Each number is 128 + 24 x the weight over the matrix's rms, rounded and kept within 0 to 255. Layers, rows and columns count from 0. Numbers have three digits each.

# layer 6 MLP up, 576x192, rms 0.24, rows 542-558, columns 0-191
157100158114189129160116098150104137160118220154141106126108120134123128149117124118101094159122099108129135140088150166113112108114089120109115150140145132119090105125153094123149141116131125138167118126147074110171132130106132115154130141133155105101121144122151128127154119104155146080127099110105166125092085140129148115110124124137147104130111161125164136099125124137113096110182137135145130101116122129175136072148067121155164119103121128100099139190151124149139097149113146103106129134128132082143116125138154135150156137122156123115114101128119122075095133179121127097
094164113141129129133138102126098141112113134120127148145117137122170142109120141101138136098138130108100141158150090121090106148125166128090097089138160142139153100106165130131127134117153126159105095149097123094138150131080169157150098138127171138142091162080133134085116135099090130106118092105101119120065147142150136126123142152099167152144113138165132120112126113110142114132125098124075139152108125123127137105149120117208160149144139183126104147144110101108158116129111159126131154192126091158082144132088111199137140117134129135126128111147147147143134116140133108126
122125115151119138126139139124129105102157159118122175121117135116136133172084150123119115124156121132110143132121137156152139119121102132118150130158103118126134115167138123135142152142112137119134117116117124161130094103131132131153136113147129113089120155120098097144139116104147132160147115140141127122087152137124201124157143128132152157096104119143114138150154126122136091124127133141158111130136131091125113163119169132104153151112108119105132103112097120144101158106094111106144135126175106114134126143132106139119151138114169133133128124114097085098114114113151143116
140155126124084148103121143127109112154144120126128122181114139126145150121112130137135162142170125148116140110174131168147128139170129131172099110094104104140141107170128151121161154113129118106118141145151120145142089138143105122160073122116121131126158122115109113073129086158114108120109076133120186097129141130119145143119106151108105159125103138123132108136119126147121136140108146134114112123095139169208106135143112152100136122137106158129132127148084128127133146096128134115102126112133142124146140130117106090134175104149151179138105097121092133147131117166118111113
089117139152109183112124112157132138116159129125114087127156156143140172146114133155137122133131129108114148143172100114121132090150119120095144128132095132114125132112161113155127113169120129137131125147131138151066133117144126137151146126111119122104128154145163123160125146123141109111094109154149142094142123133108162129117125101110121116137169155157134083122129104066126170140132107158107153182123102093126144133108156100084102131148143113134114119179106132160114103089131127101116167127130133129106141142129139154130119116078118141077110162105126129110118138137115145106
157111152107141126160162090142122135117147096127123090102101138084120117137133072107135157142174116157123142122074117135141154126162133141111145115159141118151146101152144166159132097122098157128175101153157121120123109142124123149146148111125100127113119103137150107141122134140112121169129125152144132137129124157146115121128111120136123126128148144130116129141112123178162122146150151136172130150104166136189116107127143130120157119138175128102146133136142111168089110140133116105127143132143171097141125118128148125161152136122137143109117101126115122110161107163122092138
092082104095174151111096128121129117153131189148112147097143143133135130093127127136137114105082147133124085138130142141129141145147163125129060162143189119126098110108124117158112115123121093158137154152137151186116121155188109134112094129149121133104085167142155134129130154146110175140120098128082136106085171153093141118088149118113143122144089163065128136139136100107142156183105120096133158133122119138152110143151121113112115162123148161132137136120105119121141127130132131143144094152152108099141105118161148124131110098083139075112093133126115142102132117126126121082
128153142111068138153102122118158097106150112106168074146142124117156185136131121102116109105095182160109162155154098147148101086089154127108131132117147138128149125135161160151152148105146082118078102152112147139125160088085125134094110145088130138177132151140169178103099196132101159116122116170094078151179110132138187091093124159122094129111118137099117136108138081162149121167117181134149153160113135136078142134106142139138111103105125175140117161120143093128102148058135106103110121103144125099080134095107114068122160156106125140152140117093160121158152140163113084118
151163105131110151116132099141146168129133138126128106117147103128152135133103137145140102104150147144138154148140133115143161125120128149112148124159127118116110083096134083134154122123082153172140117113137117121120096136168128122107114101121118112129122113111105106115126130102139150129115137143140165142110136129132127112122120131143118127125125117110113125158133137131143115122121125155131135120150125105123140146118111129086116129115133142109120143153133143117117151118118101120116106102135124148138123137126103103156138141116143124159122097091142145151104101165124132154
123121183140107112107147186135128092131066149121127123112092116160133097118197147125171137128173143135127139112161135127178107138143124099123139138074143140128111128135087111179131138114093120086122127105100105141134147139118121135131122127089151094112137141128144129076119119133133130090166155116134086120158129092104151101120121120158181080160144142106133142127116068163103127100155177081164143126132122084115145152092073091111115091163133108089141103120087068145089134120179143121126188168162145149076126146139066142144083127147187147135181132114149145094154088103132127125
117144116162144091172108146122134108105139126112153135126147157144145126141156098138150116129109082212123089135121156150096117124131176133122154144095131142124166125134141144137130128144142135127124122084151167136046112088107150113140109117136127131129157154147133129131137119148135128161113102148131104145113126136115046119148127157085138096111113125128160160093127107168083142095166123123109155111122102123139136151123132150132123167151148152145137133166119088124121134138093127113128139124087121104124119140151153101134121131120125078107119120155148135083135089155116117137
144119113134136163128074109103144120131125100141146161156141129156114113124146114129152167097116134150185144077136102140126122160151147112120183098143121112136119138132109117112123174144166092124104148160128099121144107102197140112104166147151153128129137103105154158089119132185150143121149108120092101157157156102134111074157095143150126116142118120131108120115148126070125114138179139115112132146156130142123110136165174099176191127161108118144094124082102130102153131106106138138117154133131140142154148135153102137165105112114101153105140120128108147137144099129148097118
135124091121146110114120104128145084120134078145073153123149149135131100109144091092164123110130123131119108127113173134126114149129091130118131133104063111144168156116111146126148143133159142139130130153172125097125116149100153129172121123149148108137144119168127088148124140117129157130139141143112129153080138116167149146118124141127154141115088095139073094136141128087137123130120138115154145126155136128152194094115128156117098125130113120121129133165124108137120119140129089138088139109125098151139134134166146102141092107058154102136154137101088120119103145119125125122
147128118158167136101154148138112098116146124112150142113167103088151145072174128111126120114115152150140064113124152093144116118136127154126107112069115104112117141135103116122130184127159140111129143138126111155143111134151135120109144089153128160114113148126108112119097200183153138134123136171100127125135124149176137129126099161112113153136114109155139133104127126089146148080161151096123107145149145131109144142128085092172109103116119103079153135197138085129159123132109164145129129142121166131142122167131125147125154134118123157128105107108112114098091151176133120114
108106118095160171165115162129138136124118114120133121129125110165131093138113133160093140104119119162174142111129152102132156162104113141151148130140087145153154117145163150148114127134101152112159124125153141133162146106084100139114108161159120103161128159111136154143127126176119146133085157118127154147132121120187125151131124112107159097120113150146097143136149124072118103122137165119144098143085194162086142093096100117156121115075124082075119129109098178160130146139123134154080144091121156148119153111138119125097120103088125150092142100133136129141160167113120115134
087144105096101138128122088159187125110139155062137113126100127140125170115108134148119091089095142124110165160144086131134165147147131146097164151122130113118113100140114133144142141102109135107145146093142142118155043093084140138150165072108114126123130110127128120116119121121144131138139087098131146122151167146108120116096096103117151128137099117170121099126155090078127080137154107147122075113142106117104116137137120112133107143165144115160160119104158167132163140115112152135152111129139153130144152172167107147132144100114140154115110106132071104131158104102125158142
129115128122103131149147150111120129131140161125089173166141151125100147177090140138124133158084202120106164186109119167102101147130098157146152113115116115106110149139120104148124105111027141122071142111119096105122101145104141129135156118152126135128117144155115099117151125113150124180128154091116123140147146101119130105083126119170117128127092125133107081124156101095146111122075122080102153118148140114097076097143134156131142149108132101098132124161147130078123124167137115112147105149138158094107149136100095142164121139124119143168125117108094163120142149095171117119
# layer 6 MLP down (transposed), 576x192, rms 0.249, rows 542-558, columns 0-191
089133104141153155138127146113109113111091125118132129146116104165145095160147130123106138157112125141081152128112131111153138115156134125090125147135099110134095159098082153194148144124119130199126124131101140155135157151139145109132095161145150097109148087147127093129118137170123108107109127100145145145154135084117107073099155143093138093142134167104115101202124082149094109094147157135113132169150132133090143120151108192123128121150181095127113124115127115107155091140152109096118095088145144084111152083139148147115137128109165134130161122126105175130139119092146149121
108110063167157083143127099100109135097139129089135151123147099159141114086149121099124122183112128088145110156133152126126077141101153142105150135136132111125161078119112112111110133099106120108126177179132097126147137113142119113125131169069129128113132127121141149101106124107079117122117133134160115151086088119151121130138125145112144114114100143124131110134143121131105128142108109117137123125136090120135131106087100127180177140098101134182166084105124126095139103167134132160103110162138107162132131085130156130138117108109123146097139119084176111154106142173116088118
110111144106140131101134099130133131146125113086157089082159114106090105101150089144129150149101123141129117119141127090131111126124183097124128091141157132162098134103124150117127099117113094131120141146139137080129138175118127138126137109106137123162131136149145147124118128134101142105141135107071104126153077153140080134115112122128114123135188151130136097120098114133119195089127095107080143134095109162121117127127090126144114122152159145128121162162157128122157147155164149160093119132084150146125151112121147133153099082150076152124140150183150175142156128157102126139
101138139153101174151151107121086085155113123097124119100112109152130115127128103165180109160127102131123138134130090096094164130155148178133116170093115103178116121132139131120119090125153123118117170108129135148122101116121118103132136103115134174141088103143119150122150123124115134176075094156152164138099146134111147166135120149106149172141109157159119099114118114132125110147114127127102135163120163149114132142131123172120145139129113130192097128122117128115141104151145149158112119139114152130185112140151107071137158147119116146130137131077126128155152128143115141155
123136111101087147130138139127086120157112140131138138145098116134096113109103115118148117137152103081152142105149130122078151160129136077113149156114140137190124147117133095166106126139106080107131131122116101128141154160113131147131149160137156157116162180129124108112083142128171133154115121150128131113103126156136109128134155148153116101134115141088126113123108104116149108108171138135149156136159153149140129104111155130142155127130083147102139126092140076126150139135161147125107159117129128102131148127099093112127110116153124102146105109124167092144156095119192107155
137131129172091134112085108088096102168151105132115120137140120105115169118082145153121136169148152142126155085113143112073089188108140121121158149136119152149113147127100080143131131138110163104149107076163114129119136124117101160123159113134138115142149133156119110094103145097140197133100142090104113125157137116141132120136139116118163153110125139117086103117127148118136145141124126136100130136183108120152128157131104148143109118137120119102172124145155114123126151135126120178162091135132132159142099114099142140105139145115177157137126131118101145143124128129125142131
132116068129122094131144080105124137180116154124119118132086133135101134114130135162141116153122110118122125094125071147156147152144075139161129128123124125162087145134121147178117114116120139131148115116108132104104098105114130117129175114166119118116138095124150121160132117117113175133149113151166150167097100195161120168147126080138152114168124122130131128136111130127121119167156115112138151130142114120116137129104134142142134109108126124116164129120137125161174134096110119163150135134123119118095114136168157122117126134058132142097152131150182144110082131144115141183
144123107123166127133134128129146162097101102070113125088108167140137089102154099100095149113118101110148117128104164121146157140120114042109117094135112126094112106159110116069157140099101169122114108120102179148144075131133125158139152126101148089116061137141117131125144145127104098129060160086133108096118124121119118102103096128151178122128168089109126160126118180170110147079158158097172141123139196136123143151137115177143145167128119138074121099088090122152161160151094132094114132114092154113145126123078090132120126102147097145127130112135099124119139161089135147152
134139174117130129148105116136153113119141187146134113098134144115115118150106135118166122131136112123107135125141180121147141127129094175129127138124128105189131171160145143168128144142143087124100118130137126174095135114123107156073143153136152116108133157139132134097097130126132108123152112144101108113139138139123160104134113106081125109178137130085155134089153143123111132103124107131132161141115143130117151115118116118132157101111135092134137130116137129139105111132120116098102130138111106118109122125170137164141113160124148149097113107140122136126127119115142166114
100102122150139136126128136160159109126110106122121092166130110151125136099096163168120125136121134139103070130129154093097121148137133108137169144136175164088116092095120120116117178104148117134134144109103119138119150113153132170078128118106127129133169152132166150134128128133126083121159148139097153143121087136151122135128185133146095120098127145104164116104091114154095132128157122135152134106089142137106101120099086149130080197172085122131109087121129174135129122139102123145082130126098109114125125088112125152134140092123155068169139131104143141097155094147158135113
151156148128139136155068138116129172146104153103172129098127144100141120120088117062117114117138168161153119157151101134118105140130158129150134137172127106139130151162138152130091131131137139116107150108128120111154144148125124129094133109112107136085177060164124143115078129128130115141132119170131117100111119124119120093137125113097095133139144127119141116131143153121156072137108158125120152133134090148140137132161091137122123119137096126188117142139061142135112126121110139114117078105116104120149162155121126135141137124117136180156084103109159133131103094118112169128
136141127093139102115121097150148123105110135127081168097119133129134132156092186154158124090124112188111136120138134110175149136103147066177116092070102144123146165108133136161154094114164129111143129108154140112116139155085079092135152130104126142136154156139113122118121107129102146167124099130143110153174161160169102110118133135123183126155120143107121133131130141180169128143135116121182123118120124152158147119159112099153121182151119101134104143117144089145108131142169162119153188145131140139127132114130125099171104198144100079120104112099129122126128081142104140107
087125081125139147101107096111163125082104086167104133143132119130100109132172149101103134134130152093132138142151155093099139108123144073109104137149125147143092168139140146142089117106117129068115136127120153144119122132160120097120114116145139150079151160143100165122166111147157117150112130144120143154157124133174097082124112121149105085125123109114101147101126146139117109084098129081110124106150115142122136075156135157121142120116105101145131137171148123184115104091117113112138131155132160082115156110124140115149139099154127134132133116157123085122162128112082163119
123075099149116170156149149125136170118120108141133120132176167145142171154136105091093133064109163143135097090080131076110106101136132151174151109104155164111135127100122122140104124162096113141112180114118147139141142101096144154130136110119133087110133127139157101174151139136128141178084137114118110126159135142136103077154141092115095154133129153116139105142138111153132151116094121140120109148129141131122113116145087137160175159145125122165155117110142123177177130098150100142154099122139112102120112128103105136090132110102137133133126103137138130116099113175136176149
113105144098120079134157096152137117094079140163128163166149082116133141114125132062085099132155130121085104136106104161092122113121098137067096146110179118106168095142104138082135129095109127183113058140140122125125140092124142157108100096148094104146143125132147114150118096156116166137133142154125160148151159146120084099137149099171145141114137107141149094112169094141101177117105124138135114121174073167110137118137167174157143153160151131126128165148145160118078109125097135120161141152125142117122098081096147125157147117102077128107159150112103118063077084171122168142
088055131137175119152157107143100161115105074122108160092119124080170124166184078129176132105099134150153106144098123116088144138150092046111106176137127156072116130120101104116150113133163147156146121150133136101166107147158147076172098103138126140137120119136124156174134126093114111102142148104142126166104162120107144150111176129113134131136177148181140160130161135127147115155115163129112127152133145147125126182169109155155102148129135121110128122109129126111124141099122133164093089153160131125133115099077127111104142120095129077148157144102119125127165196074144128176
132097111095094128121088135171135140124117140080142099128138142100107116131108108160138093076087096123119133127135154132130182106097103115098151109143139144077101145150152125113155155137054141107123174150130099162089160150094132165123128096076084102154153102146118125133088111101137158147131151134132170136125137145090113137108108133210143171111135123129110092127130126099112128148098120121184109120115087144144118113084105105138146090108147142148155143114115098179157153160112142131091150100152131114169113117093106069080115131167125167109105139092096107103128092117154112146